Weights of a small transformer language model.
Size: width 256, MLP 1024 GELU, vocabulary 8192, 24.3M parameters.
Architecture: LayerNorm before each block, tied embeddings.
Each number is 128 + 32 x the weight over its row's rms, rounded and kept within 0 to 255. Layers, rows and columns count from 0. Numbers have three digits each. The size before them is the row's rms in percent of the matrix's.

# layer 8 MLP up, 1024x256, rms 0.072, rows 673-779, columns 0-63
014:067123089154134143131116208104116134132117094098183131098104127124116113192128173080110138163138092007184071141121054128104135148137193120131135171142092168123164127084122131148122117064150149
122:113142127105107098163105116152137114174094123168110129150169088144082118074138113174092144054112158119184153053114153201132139121156168099112134164170158111098123153116095205054129155131096122
015:093140137154093134117139152153112120127160149122101118158120160134138148125111092175134129201173057208133171114124078148182121110088163042086104148136102166117124136163142146155143124113156114
134:123178144118117122101128138151132106071140128137107189122114140134177148143103128141172115162149133142150195166159160126171168078099160149118106141124155151156137133144116101120129088171153143
120:126143110102124162087144135173160124160147115148139105145113115129040124133165163086132155090143160111140141109104104092104082175134085090215105081180105182212091125161118065156104190148149073
011:150131155115084167164102141166114140123163123162136126186127142150164163169179082114135108071160154252081128143145131173127169130146108109154123134120129162129160154188115097112187103090112156
111:157129128125171137138073094191182130144121047093039153107091143102125082121093121120093115062184137132197139074133136106057068101198136141112105124110133143176087126146016117152187162117178145
114:153128132143063148163083142135146106119107095096126147144135120124153153166066115114044126152128182115100131125160110123155061104154102146133163096140091087184228107127162027121137114160109129
132:127146088092095104108098151122154071091152141152141218122089110167179141172120135137125148161123145125103101112099163076132142177134176107173112135135153113161114133122130106138136112150114137
011:071109095139164115114119188080132064109109124124165145078129153116104110115136144101088167212142098077215095145127053161139120148124110098123116186128119117118121094102134131129103143164136116
118:103139109129109184110079114107152157165152070175183088171111124085120120116159126098136091136088157128136157202173127136102091133136097159160147094139125119144174197120171159122092191129152058
124:094170127122110176167090148139168177179147147175132150156167125183128143118080127187090092130130180041118144165111147126137094115130107201164099174151133143153195112110104124189195123140134148
113:106095094113065113063088154120184138173136091211078061131130084106130123089147141170127206077095172102193125049115090097094093129161109157150127148146113149115153090143122155129197201158119143
014:146140164135056136141138109191101120104131088164107103143108147161119121093101151177148105146127094102099118103125127157126134147106102117147085126131102142108126123031124080137158165135126136
012:134092191077195173098124168111156133109136167144111127136137138129152132061122093150112146180163156075128192149144137143143100129089133081113095133119126109120145117166153126087158150116105162
135:140176162118128129159118202086195123148184082085170132136207171116092108144097113157181072158133123132094116118116159117154107159141147164191110113188127117121132130070101123095128125124137133
106:100160080127141111118067110090088133125114127124148086150173191106124145107126161108066145128112172123172055141153189148135127108121132127150169192192090147117167126155145109181225146163180119
117:087176128144127053128104100179124146100157122127157127147096191125181124089088118112055171113171128106148152121132121147155188250113112125119111117133136079166086123125114192119125087098152085
129:141111156102138131191139149101168149119135122155162105147070053114142128123105105142156098225148174118126158075129141140096099113233097122170117171152124092098088109078168161170152133072187123
123:149124166146125113134118177129120171128148146177155143177170148156160124119081157127150100091184159123099105147134099140183143164085142140079114191144125161134149160108112147122101091154161091
114:095162137086102110085080100152140117095127081137106169098096174208160146145060077136109160156114161108088155140117103092104102201155150232119169173190200109165125137161170130104097160135120085
108:125091189143109080136054124112153095092135079113138182185131121157088198115162107156178077188093151116179108098091119142093115095226147096110112150127139132142101141142118166087097107144125135
133:164118079090143107194133121117165052125114117195179147159117098151084109150114095133099145128188155086108140184150149069208166147108099144139044187133114102126095103166114112104121112153138007
012:198163130116079133101106054193121111122158147129151082151143086163153106093163116080164098104146110109035140142143130167069101093097090134135129102134100095148112151130108107098150068154096145
015:151138134139155141129161106122162175142124194165145180146196149134191186139115127134098159190142202151149175126103147135147097153109124096129114156108173082128094174193103115077129140154100145
118:147111127085149201126155132134142117179111136105106090178095169174148130172104057082090168147135162114071092125197108112197146172131135118137106090079139118206162153121181102096146090113144123
014:118139165128069102152145139170107157111118104168104106167137152141125121131170079134100132085130165037089145121132111190146145138170151150174135110144121141134100130110132174089157163105157161
114:153103118152141082136129133148195101134134069162108116090103147130095088174126095105109131097147172125067112192187099100063127139155147160135114162135139129188162108089141166112192156184156108
124:116115184105176220130124173040139096192137106100127101112060160122109156117127088161120115149120119142099122081078084175113188086149156109103124099194134113121175132136134099154158143167140135
122:172122163153122110142064143102105141094153171105081215139085117180172137083059116169092139106170186113081120105129165119078100152167141161128129184150126118159101130179137165093134126127186102
107:103170139121123108166136174082131159096159075134166133179143166135166155132087149146098181133180154100081136112179174192154189149096080173122151132114102115157175127077173130149133044154146110
114:109107108134177089205168137174133134150144094124073075129203106076069183126110151114097125177120133134150127122157131136113131137105122126148076142129122089076180152106122104168171147141132105
134:173149149137141075152105130145054126128094144163172153095182070190148122119150114116147127188113135135128135166141162133168141134102145107158159165067116123149118145129083110133103116115175119
131:141121126089091142148088097079104107181096101110122137159150156129103150140048092156097113099163139121140156202156117104185081089111122155136112163111162097168095128149125113121119128099100112
016:161143149116138132075116137104146157161133199112129153073146127135116085168131151141110162138134048151136105140150154127121124097101078128137126113143170140129157152105136139168138132135123084
130:164164125152081163060121165118133123095152122103153157122085195157176244100108141149100144131132165133097111054142178152137094137106150167105121132164118126143110149092108106120132116156112145
011:072105114142129071120157095086138114161104163086116151099179110117116134097118172162123140141079112116151117072138109127141125115109063098102104089084237167126060100116116098139107140126172101
014:125110096153082121131107071149116110158156130120167118176163139124145111118112110131117089145118136117072165125101095134127118127123114115146142128107173079144135127181085071131149141141107151
119:111092138118084093199101125126136141191159082155093190122107089195100209093142093169135141110157109118141157126070140125106140094118150080076118128105176130103107178160104159157104145134119173
011:139168116115080118087131148158134067129194177135191124122135120094135135099169200081152141167150141009127152162136061099124152121144097144123137134100124057089162091085138100204134125112104066
125:132139136083140151118164139175111140154127152123138108157147044160074145147094152083089106206093145124074118101093058112150138143132187113131117167158127169186114128115080131134085090124122164
120:150120173166147135099102142148167111075121127109152129106146124095079121121142123137124170181104174098128156036204111167154072180175156131199118116108105118135125145159100123084152172123121124
013:082122113115130090096126079079133138127147142057143096129148108118135099157145135153105141163092137172148138166113066139161101095086153105119096097100193090139147100127099133129132131075121102
013:147165114098089125143132123186123140138147094164115112172170190086156184084124076110144132167159171145096160157136112144144132111099164138124167135164101091158108143134122159131150163109161126
114:169159104077142158131134080137092143130091175079164158125094104183135108150095146071066118174112125132083153142129188144114159136193105144126092178140140081144112138139127065112109072096112040
013:122134168135170140133113088136131116157175160128140136163156145136183156107140096155095149168192143255146111137122124131135104146107135091151154134112157094151146158156142117081156168134131123
144:122154128132089151096069099138141096162108132162137121138113105122158146094131079164110065170112122125158153141096125141133147061146144109132116175162130109140124117120030136133155117126153131
119:115141084131124133163094108058157157065087145139158135114083130152142122155072138120064106141138144130064141117133199105089115118162125201097127146158134107165166087103121185141158108139160083
133:150160117119097090109167108144135149122153107132171117112182115139142104113113113171111111175127135129141092173152112151146111132100143096116153163152123109102152180125159078130107144124147139
103:101172123095145095188142126126179129123121102093161086127202138100054136139125168099107088139137143103155130215107135125159205078087107120127129167133124080105154148117153144183168113129153109
139:129177101080164188077182140135149128121129156093064163105099154084141140115112094108152076080103168129112152053195104084105106130167184177180150107103139101134103103163099114134107154185161150
011:101140177125110085146111081124135117087108125147151100120138165143107111127151084223050189091155083093114109109116052178138116114089142083152140126117193099133088084136131132075113145125099116
109:099127127084119157108094129114117131136147074137182071137094095081094085150103124113083142116134167138139092175180118094120078205122065081133145098132112106171185146129146112093165113149123001
011:184140131127124121131141087169116137129119101155110105171142134149144120099113102117160141092093192229090117126113167085127116114138161163121193110132140111106108145167136159095135148121107140
137:112171124123100117162094174101137086096124135147076156092107106140125197110119061132128115144142130114125196113079149125126094139141198120170114142112166104100095111144100121156053126153129087
139:156153173118110161080094190093166101152112097106179129160070141140145172165089102127175165171078154140153151135178126145143106124143101163117147081172121121183195123140153174117090134150160101
116:084059145154087175113096172125170138144123084131094101058118130090138135083118185129174200113150195118196098114151093124133113173095121127157126098138155169125217130186136122149131178149159145
129:163144153040093147165148175163171120108115168180189083197132122164177123080089096161133118129121128114110114067139144168117098132187159131239133125144091098156114138155127129126108147109221117
013:078114101081172109104106107121111097119110124109089083135113132139123124137171114115133131078151189146134115199131124101149093162118097172143159128106112067180102109121152178092110151143120109
013:098157101136063126167141147130122132125195096136164120108176138092092109131113182124180095167143106173159162123135072131164151141124158084087147120113135191143105101170118126224126107073182129
010:095156198193077102141137125151083070145154100160138093091116142103123147107144133174086128150095081177127142077166111131160111119139080120111120118128192147093126087092121150128099113161162091
037:115068136173139093094137124119141112181097122112210052098121170142098082121133175124143134102081137192109087158165113128086092157146116135121135067141112100087104042116135148140122097097110174
124:117105128106118110085121082125186126161157129151093107103180103120112113094164122166156080090077119130077165126055128162086103111098195148176139141143179173109117174127090117104107169075096182
015:114118121135142140112125142143107108148074072093102098094095107127113113124135054178101136119105085062107118112118108099107091098090100142086140092162105139139098081136124147134087100172145104
013:082128143161144146122120097117157086163106128129161127099103126115186180123101223066123114135107217120148108091121123053140142166104115136160104141097176053085137124138125110106116145134109128
109:164119109099168077108112119109165123125144142133151125153120048125085115136124130139097144143072181118094130110131115099120106133127157172171120097183111121146157118103154121103173104125111096
015:139140091083164133101128111088146171098125138120132127132136116111147154110105148120140088135131223133119161148115184067166128146121151103121064145101152075139169167137110138145122102100104139
114:124204110173111093063143182134173135118148113087187109107100180124106147137054084131050129143093142140143116160168121122188131149096117148108119123088102118081171150091159197123123193126046075
120:174193119119166150101185178101127174114175080137174125149132182125142084144128121186158143124135167083153109094153134133165096176112114092137111110117138082155151110110148127125161109124181104
133:102152128083083123125088146104138127117147152166149142163143121166152120128104112167102086111162146127111079163085131130155106109110137119088120202178138121144144129125113074146145172149148157
012:095134117095158109151147106105155142113127158160148149179164202133123169069115062143141128189121153084166171138122141133155137149123142088125120143094156097151129112155117117134136129119057119
010:081157168079025102106096104144135144095109103162153089140113182133121096161118156217101119172152144118122102151118091191138093158088162090106139152117102096122088093077143119066139153113120158
120:162193100094114108073143136173105076111096083110145092113120122079131139104069102105049114158144147105169124163199094125178158117131129127138164154147148151154161133173106117172160094183135068
139:169089124154100099155074139086123131167119106191146174140126068162196137184083069119145105122162168135096146175166109107121117105147162127074092146149095141148146117133131095107120169126154130
012:148153136088169147098131107132136127130176157152100131156127124093147151043091118165154128173174135115132142142119145087174100119064159078089090147116119109135128180178163124126153134124128108
011:127110140153143106161158161134136160118094162114128161141194156134096133161092114094085166161110149092160140133112194161158083154142156152128182182155091137160097170092108134089074188112118145
101:145157118155111132107128174132157126150159185087177068127097125118125181110100090149095109127150141133161130093150181133135193090088142161037100172223136089157145145103126149103161142204105078
108:107111165193150107193111120150164128195154171119092133135115142120155213119068117132066149068112166129142148081149118146147101124115136081142096116103078127133128180124125149147113121119152160
122:184131120172117170117114122145158105182087151133106167198057144152095211101103113134146122138146161121137155149146130127094107123143168147164104143123039100171143122155071122163136110160147161
013:143152174118044133134119134195095134157126094146128112103136176108128160107122143189090139106121134138087091116128116090089153103116132155146155076139128129136126069057130129177161216069139123
012:164135077191065122138143084125118111117135120097140163128131096131166145098083117106137075186116100047093204138107137101115095095113092108092109164116115112119145129147131077178110095125116146
114:116107159119088154123187137128132143117118125151110110107143092104112175112128123098147113161173139155128102150169089174171196084108125201119172145182154162157158187112109151153147161177144087
013:168117122149159144170170116152117114115089155134115138130142116148106138108162083102104146059127113023087146128099160122100132124187086170161143090082159122113100102162134099165157140149095132
012:116161125099096099071092115148173145112080158141138109092128129116124129188107182158150130143143165140113099129123144145093111151096161110154095110156176071082203154063117158159145095103127117
010:145135134098107130127115133089137143126166199135212127113188140122138129167151182138108143171166172176148123160115080119141095138141150079170157158109154096143148156133100132091141137129110131
013:112119134101076111189088137115127120066106085115104146107144154107140108104126065114131127130142106108166110148135138125158090123122128151126170144111111144154120114085151158082070181076144105
123:163144116123083121120162159203079168109129132144141145083161110119126099102081127183090129141134202032178147120131090115140153171129125140145141142130151133167168141143144121171181160179086095
011:121139129150099145158151108104113075102132147191152116142130137141136164110103140126122104066155171125120098092119109106157141150154119072135136128092122042095081151223130091043111118153114156
131:136160110095114125131111204082156105172104106110109183117146101130144127103146093132121099135159135120124077166131130163155161080102172129122130157130120107162168130117122091147168135155144126
119:164114079127072137086098127089136162112178129116087173103113099119100186118178141112157131135121156158083157108134193130086136140158142158103124119190096106117198083116140131107112205142104076
012:127133102089124130142124140100137125139085133147144118092124129125153150124103156065120146120144181095139068160118119097078061134105119164142172144109078057119092126106129122039089132159107105
011:172124097123134144121127132095120120159114135162152147181147153071126212081061155109140105116126164224101073105112112005099157142138168145141131108129155064106150147143099080198147115135082117
117:154126146076152098159110162135132199136160085129125107169188143122076089120063112139110091117118152138123102214142111153155143166118152099124077077102145056121109194102135129144080111128142155
124:140192172182122135154099194199126148116196096104124111119110089116136146087077096148151123116167120124145131085122146186136142139148101149101164137109113108153116144115093162124137076136101140
108:114141113133068126196119116168176161210126117102185090156185196094114134092133109137153148149096170143169127110156110141120120160144111083160087145112124116086189175132132146158102158149186129
137:108128148169081013072160103126131144059138169191119189077164123189156134120132111138093117124156136130104133183108121094090123111081178159111119115193145120157080129109138157119126094125104163
012:078110086115114145116144207138188151136093158120147133153146143098091133136098145082119157177160103091150088150120075128131095117117181151148129163146167140133140098129116142183139142128145135
125:171170114110115161074129117114135077123129152087108172159084145096169122096077172156108180082130152108117154058154179139144119107119130096156104133119142124203119164184155151135152099145129108
012:187104122160079157133142166141103131140129095165161126122148177103135129093059141049095136135115129031105047113121119061094143126118126151171161128152130112097144108073098121173154157099130142
013:136117162146063118144165126116124137172178140133188180166153124112144151126100177081125121130079134136117184122148121121099136156173105160107157117133126153104111100128098060129155112136119145
126:146174100062140051162089162120125103125110151192107150122074112175158094135020137103075176123155143106140118145096132109156157144080129117177134111098137084177095129091177112129136141168101102
010:115129060103187116129116107107114082110123107083088131115138122136122113074119075144123118110175088048136132149107112147133136106099142097102100109104096109155112138239147122143110101093102091
119:126108111122137114170111141151103164160126126116160146137074234143125167112074123147089129121135146123144134111115160145113083166127140132177131086096094085158143171094151112166136090179186189
119:161109131092151129088063157140106100106128064104157149147121148129171111155082117083130102196101158140110173109174139158132096127136139172102165109119186087120143133101138104094119110209175126
127:190101149185176129124113162110178161174117084151108148115114083091165150130163150084127054092151165147123158130116158107116116093087114146123126114139091138154142153132114126156147200096142147
013:152168228119048139120147163157103108130162186157133137115155157112145173122171105177102152132181105117083176133166111148146154087107091114088130143136171160139087129135141124106155168136176121
144:181172116144100177121110176170194108121122191097086114126118068162097165108154105165112054096149164125151156097114118198135103129090135152200123136132125150146112112159092126063126107175168091
# layer 8 MLP down (transposed), 1024x256, rms 0.0537, rows 673-779, columns 0-63
005:142142132117144079107072134091120092152161183082123192144119121014133078173100109108146131121077160140142149145132102128078098188143176175134101076185134141120146143134176145162075058100100089
119:162114093159145141174150131131151131106090184140212086135109083132089158149145173110111095073096126088067104139146170161135114192123223207156175142185058140183170107133124127105169095069145111
005:089116165063133123106168188115121120105092100093175148120138100073149142140141098163124108148172138146113106078138106177120119184112142140075047063130162134131133166154124191154102115119130132
134:147148134148143107114147134128139151139113154178123113116126099128120124167196100122103137098121132095165127113136173096074093120163179088173141108184094158185158143153173126138139223102113149
129:141130145102118170132113181089129141126136127137100167146114066095115134157155129116077140134146083132122152138130124153132158169170091082120182107116164099108183138162178144137126106126097135
005:135080182090137134099121174143077195054113141173131140107152137113156148171140157142072097176069119102173160195157119191132182138140177081086141131158072067120128111120121131148130096109182161
110:087109120115094102120148124098108115128178151088144094089112113095163134149158184082082136161090103129132134100164118139107150106115140104117108119125135085124180154133095152124128135066111148
106:149084131151131124064178174086159101106109115116154133158101158153148096138150126109116145101107095158084098100147090109120121102105133091148089190141105044169114136141122124125056115082142177
141:181157140172103109086165075164111202148118111063149099083111125157137195127143158136096153112116143130110167153106155091158146082125083142146129157154123135148136083131124160153102135109071179
005:110146184132143169136104084078084127163151178092162155151164150162140116151152092143141159140139102120107119091134106189121114168106177167124142133137165145148089166140163150130125125116075134
119:210166153155166136118117145120110106110151159087093149149152104158166146134097105161142151106131154119099162099115144123148139069137184107110047136105098117153120093106144161113116119139150171
093:111162117082151135115113120126193070223157161187073160149140070117109150138156127163072108138124119107119154085110203114149169119143106176123129118075088123129136136119153138135161153166133101
106:172088140110191136114113110111140131105116193188122145081160095143112103184107143120082102145175100162102158107113118210079132138116128132169106138158085156115118190112104160115100095091163143
006:129189126099134100160136195171116149068164133141158134181099122043153077138131197172169108125142143110173134224169161129140174131137075164127063142066178111140108191171102162107112126131135101
005:079116163097054166082161113113121145086144079170139142101160119149122191107167112140097105157191146110164111056116133088166141142125151083102170120147116113136040154130139155130161098102073139
131:140098142096116132154139149145177091143129076115076179142078120146142166151071141083080146145136143125116149170111125142132102096146115107105162113085201139110194105134081098142081115139102109
119:135115163119181071140125138128101135159120116152091150157148137163161107159063121119143139147182100135115164096130094065133180139146064137034216182131133113128130160097103056106158143189127125
116:155135158113142218118160175096155102200070171138106148134164081182159092113186116174194149094139193127076115133124122117114113030162147161104123095130056120183120183120122043120128133164153105
116:126191067131130128097111137063090138123129145155150082122162112155063127100183142152107093110145110129120104109089137131129089139102067123142119100165143146126151139099089140138142091080074145
117:095100114112187175148184121121174129150114100119076162162115087146122110138113068142106154173110139121148173156120145146123136100144093132151119080051141101153109162138135169110123153112124153
122:173128114091072198152171107149128081132141127076044148103146095125176084109163054176159104140157194110164133128117172096125174107114075104086171151159110139171150124116077088151168164116167133
086:126181080179159197103155106148157143167118171057100134144075120097106086120138112200110145159118158172065112127095111092106125131134144176140119160144128130195132138143133151129162137140109132
138:179080178143193130123141092186096127118107101092085184095152161133106109134157139101129071125090119133125145095107165093091163119065149075067137177077145181117151164134108129092112127159085183
005:137110105121131138175111179140095131081127111171052122127122136101135168113142167122057141111089154115203129112099092148119163074153061133172125142080042126094144111105091113100139149100170132
006:102106112120063174093143085141148115115119122167122126165134074184123116076184122153119155076227104155106125078169095110147123137116091143135181122128134124123126092098174149136112161121101044
101:106155160131148103141075175138194141082121111165064169107112165066102143160116132124157130155124114103227134144102162151122103083171112171159115098172140180105111149070095135116116172156185111
006:149091106120089127111147213150151147093151093114158121121126155143093087210087193143140130125133145086133167156163137165121129065132065155132124149177067064125123075079094090094088004161122100
109:099117139171114124127155094117122171093126136106142162099084098122129116105142153111130182173124122133129033167125085165103101105136143099127168085121063081123082084105100140118140108191073134
129:127144131081122167177134059099120140077179093123172084140123096176118074079145125112091130152099134100151098165116124136151122097100127132202122111165180061150189102073168164090109112138112150
132:097120106079087120088144166145148125117103081145128123145163095109097114141182128146181200133140131089137143125127171124114095142124086158132147085102153125106146110097177130150131134113098106
140:168087162171105088123138112167199167145120148165172142102157122121116137100093121140175123126138138110099125112105047089133106149084202196103132175063118140172116132115101184112201161120135197
110:109135133150144133120177116071087135126158120168154097142108118145183059118162193130116121086152135123120134136120138117118152192125111105147097095123091128095075162154143093144178144131124158
134:115136115144101160152135113145200166140113132098081096130145146105099103135131143120086089113131131110106058138130096124116122151111108134065062144142150121146129081131116152094100118119122122
129:101151122100087166169215142143201113123091141088146153068135125105114103110146088147118161151116109120148102201157098163130131129147129078121121165159107123173210135149100101083168091181132140
006:109156141098149167120103118073160116160114148053109186121122135130132131079111107124169173143155115125110102102110133079128196186164111116101128145088156170164182174190126148155113184137083108
117:184087105084096091132058112117156114098143125090072146138073121155165137089136101139121106201113120172137096109112125129147128108094112064108144128100149119150128129125070111096089125094137051
005:116138065158154110156164063143194089136088162114153111165111061125163095067088063145162120071162088172095100142181112116131091118096131180123114120079203148162127126110156117119136202145125057
005:105095159141119148123061118117110140081114147202094109150173145201127148138146140175062164152104108146121130141158063153118145055176126095121113140095093094102121104078116132161146122094172139
133:111144107151147190119124164165115097073125116088116072098095140081145062157079203114061146062110137128141160115192114130133094155166064163165147094124099135173113079193131145142142083143103152
005:160171129143096217211152158164085144140199117070138137134138157073164133165151159111135158071139132140147141128112115112117163148145165172119138170115120150137111146105137132145170119089064105
125:099079145108129151162114127153126144082125142162138137126134133086163138046108106151129123128185120122142091127072137146158110157110110118136128144160145133094136202107147146137173197170173110
140:116135121119202104158057103161118144103133112153084134149122131104092145190064127143170137081141179115105193149115153093099135182081155122107134186119167194082089137098175135109103104156092174
005:128127083150164128115121083104201158103120121096132141123103089118165157104169068147138145111128107147157098087140065067149101122126087133040135158071144170140143121089145149142129178064129095
005:107079138123067179139140157142162119103144087171100082097088104180116140126157148125125116143158105094125106107156074155121165135137072132135115158123060129132123104162150109120142112138149117
129:134096153139126149115123162125106112140120126118054141089139110076141133113182116161123128129150174112102101069085128123128106124088165167104148085181089174184141109137126144134179190133158210
005:082082094148074169075119110124092082116114154187087142102193106184107124109156096089106144147114129143108108032137071097153167140097167144092102058091116134106096131174097185148086162049112085
144:199095166118121137065129160130099155075114071065136188161147126151122111146191065129175158178098081128118140139174149100106108138125214089149150102107126088162177089155142160100109148125104159
107:147165172137084078045139108094136190146196122190111155136136091110078121173204094134116131137098131154125124149131082131156068098114117121162125123102159175176109083098159147145151108088134169
131:146137145128097118105142129108105085159165132073084113133147138044121115129164152125126113107151142144157172163137187122107093094114103127103089123176145088096118091128154197084145120153145161
125:146083136069157147128121104183074140187179035111127163108122138108114121102122145134128110048193144082070142181087105066109174175099119160153141112123127136120149146156152072116111161153126113
137:158113140102177138120117155099177074118121114087112142153134111101122116162159174096059116155164124093109118132110155082088133090222049110097147076100127163118151173108070149154142161133142132
005:137157151085135141114168140173192129141140151138180127170154130190107115117123108175125191147167102118121120135163136121177102107090085159074147107109124135168129147167129173084136166122089106
105:174147126147090146115160172193141140081129131111072131168140119183182134156149141113142138126109131139116179117116112131130185044121184125168066146111131137111107135096107145096087174110154189
004:145073134171137084171170152143215135155116073117080122078111168178171147146124210119157127118177135152138127165159146149130112109140115115113164141106155109137192044112130086136165097155199129
138:098186099110167102140130090079160127150188095150149085194148103118183138117144100107122110084124151134091125134114207124100170095113113099200137177136118140166164149135110092171131174117129156
137:120191116143181209148185098102152113112122149117179124149094152180108124106166151108071134152118175123093137154095134060144096136110109182089114118083086135150140171117218049144119103088125102
116:200154177120167143110078104100152127098129142144149147158122122093146158157172051141141076093140072126075165164098108168106161087148177125109147115092102155091068138141091130148145185102157134
140:097079120110135160220083158136167096135123151154101092103141161162090117198102103153099152098136083133110079148176095141135139154149140136120128091177187108078158135138079044157097114160109121
006:129060057203134182102090108146090119137159108153134128078144134174086135136167108082125164137160082121121165085120103126129174153117134116110189128098069119106095108141101119140133145112133141
005:126131121075133142133129082147153102189123098104175085155076072109123138103132097162139126143110130119080109133096131126119069111109143126093106123182119124099165125157151124102158180160118148
004:060105180113155075127124108135119140122138084113138118106096123079100086091136086159162119110083138124062115093103121149097068125064133174112089141121166130100154082142140100149153169167125115
017:092142140082170113149139123073105136085117160108065185183143146153136193099086101125127088180091185144141169111072154134143112113120142142078108189118173102151113180127126110157197099148227143
139:135112126128108153174165182111109098122147087150164116138151163092135089121119166118103186175158082138102074078199099131136146167149069092147105147161127162176202126130137134144132155161137097
005:130092114144211105196099103101122156077103156145166112082146126084132170053105127086195092141118145121124087090052143141099078151083157126121091167144111143124141145181101124077212126126120166
006:105130084154084141120094106170143166097126107108144100127109111155119093106120101150147153088137112187124150190172152113110145201118171153122138039106183140117117091093180097180133136130124078
076:117155122145118078130158102149146184075167137169135161178154161105142092123198110146127185148099090136146144129172114145149098168166105144182163150153104135096115167117146118089095140110125159
006:099138114157079146070139086174136173143137070188151095134088095163121136123180139126088144126188119162106131114121118103174137133155107139158184126150109144078143125132189110173156181116115129
097:170118168066125084183138116130099077096092146090075164131090080172185120106191145127187136115119124146106146113116145092112171224118051152163146139113161121203065096127141143127101174189162136
129:133088165082117132134095125113139087133120146157051158141163115092111154146097093151178111074121129139063123166144133119115119130159132109106142184146107198144116142110116112145183166171149152
135:168122144110130157135137114139116149131092092112167149083123126155088103088207122124134122188123159138142174134118192173105109155137082146094078077137152113156173132104150138113077129111164093
005:131164201107086160086177111160139075152105102145141110133164115175160106158176105153125139121216082166083166106162083117137133072177126157114164120098104109123108188097119131121204148103113120
004:117130156092058120091140145118175167135161096085180155158098131129144082163181114166156143139171108063166105176117149098172118086185077188031098117127093049131103132153114157116139170140077110
127:127050134151081157121167193111153157168129065147118133142185083130134107126214109106169113073124129141068079160090132121128162154103149108156161097109126140108178138161151127107133134130116150
145:121151079131116177163163095122184170068142143161177117161130106155144141103099198098123092102132100115167135117156110142123095171160145119079136149139105087117099150078095168089095100116137150
005:073139132149105169132148079142145117167126098145159105096096087161140148106178126122134104175180123166074113066128125108131160154092131115117114060128178133124104150188123203170101171120129129
005:117159095169065075082158138098130072191121096157095134198142114213108062157157151165109143098218082140094114121197100154139105120153041140153161123112121118149170126135168127121058121152085079
088:139098110190161137150090062101135128105181123068121119081133118129120134164190107088157148171157088136109113166142099118115091137108045119150143068106161109145098087108181128105089113120166134
091:158139121105086153153167120142161138065156110099152127123108212144097107096166136130120161091126117124144146115081153132076089141153100136101140053121194181087144124092158173092106131073153125
110:118133138165113124154115123118110163113108136113084074114131081113102131125150134111168178135091117137112105144066131147098133123124116109111105167189181248064115139130150204128130158058082136
006:144121071120090128158094193131164129079174099099124123095113117088159102126102180093164134123132150123154155199180157119119142115137132161119096105085114142180138122169145116129095106115106076
005:145165143129098067114130101084118151113097163163103120165150143091147182123163145165106131121175159127153113126129119098084094094132124075096076201103113104089190123093164161165085135110129142
111:141116109123150126159113135112138100082123125144169131093087122127091135122154127094129101159112159128154136190162095119119114100139146114151118029124114149100170143148150095160149123132142106
005:171169088158134113189159119170126121139113120176119120145183156201152160081102132135101096114115140161129147133169136130142191095101145141130199146067125119127100123065072090076174110126150162
005:134166169136055136104117130145166176109151040092092160159093135171159080192134120118090150105121136134154124190153147117155173140157074192126102127057122124137097136090175116170135109123102117
004:122077105113088194091134098106169126154167119105113179147153157184127130153191118131111191086108121117152121108142078120161160156133072178097173144113116143162106087115151141133089145044101086
006:161094080150072127067133110149142073168127094123171142137132092171126144143124121113171161125200115121086094068179096130129126093144107108054151176165080140114152092238121103092088117149071093
096:158102124132106070153131147163166140158120096155084141089165162131128120135076080119118146109140127123155119106178076118146145169105129094180098103106093113078154152136126060085142140145147076
004:115091107104120147124132099181139193121095116172148113144144102198085149125141128142084141139139134139130161171121149192111146147065134158136148072150125032092133078109120135129172174141144157
127:151122151150144132107106118126082120214125077076094152145174077147121144143142105147150147148164124126111123121106142102120177111154145078058129161115118129123170203166063156073128142126118144
093:045115130151122108170178158167085140067102088157144111150091172195125160164105096076121118114152086188169130093086131072147104113163094121177125144093139116180094130171106146111126103162099135
005:145074101150116162147089061156137095122128154114082140099129103159137138114147125059199133067174128132153165085136106124137195158165104171124185150144100107179066068167142125117142121117129060
005:119198160130115143166075076182091138092104126151090088102098141139142094120141149085103127094105127172136158196180121126095145108190135125167102059082150102097099134115194122186140153094150126
119:076166135170074127118149137132131113125095213149152162177171169100222099037091130131142147149112127114142091113126149125161098105150049162095153144154096163201154132170148100121102152174135141
124:138082186136110127118134122097114100120103127116135150158112087160125134136199171088086097135189133123127100131128113146116105069107098149105000169098115146110168141085158172144136132060075062
115:136154140178136122128173119157067121122169154144121122123105197148182088115174138109146158098172161111120130096143125138181079136091104185130130055176127086130127159121158121102062132110068190
152:141127100096132184099112132165173106154102109098085124110057068135146082104123110098112125136043095137184115147168161109099103099138169041102149179105168124135164091136094147146120139130085192
005:123118108108081113097161084117164089148150091051177100127091115107097100137095107163175134109138105157081063119155129083126125130158068123093119092166155089130101126134113109102116084171091089
129:146122154207113158118182163167119160138123104118112116152168094107109120096142102112130096145111130131141130147080074074146185129153096099086135125162071133138141111114097120128108158118120141
006:127140091154146108160089142124128095099162147156088106122113146076154083135081181122153135120109116144179134201210139134125139154171105155166124121112190124141163119180161132153105147133157085
005:128174178088145124166116115162118113125145180153083115162148136091117125126138128171173118057127120118187188191152146078109155065175160105183118173128099126158132150064200171175115168129137096
121:100159092090093125139185063175117148125138074163193122054086105123175163144131131142092168100103146122090143139102115138173124119142099133161150183095090157062115124117117151160126123119120109
004:127106156128173175127122127110135085204073128134167134110167071145146161103124089094049150162143139149051083015082105109107094126094146106128131107202058143067157182150095156068162140100148176
115:147150068121149144175184139147175143120143177136188192122106110169127110079146119170129132140154117136123161064125142128160119098088135112143062063120109176075162116070151071148129113087121142
109:121134116153111133106130114151168130097129125170142133189155123129162150116107072146132036139168119139143088106137171126164147156165146155085121096115158140095164100076116124120176151058154183
126:103167112174160096151127132098123140141124148139063098178103090044168138120154174115137167109200097135100139179197107061157126116169119145096136146128134157183121147149157121151145119117172186
005:093062199068080159187155162127130174096134120134136137082095100108118140081136152161140085126172126088125085134112098163122154151081202113118134132138116133137137094189174145147094158151091099
141:128162143101133118127077135099115175162109175066113180130109142110115175145105119126063104106186110136127117132119155094129110132097097190103098065125109143147141120171168110104152081185152143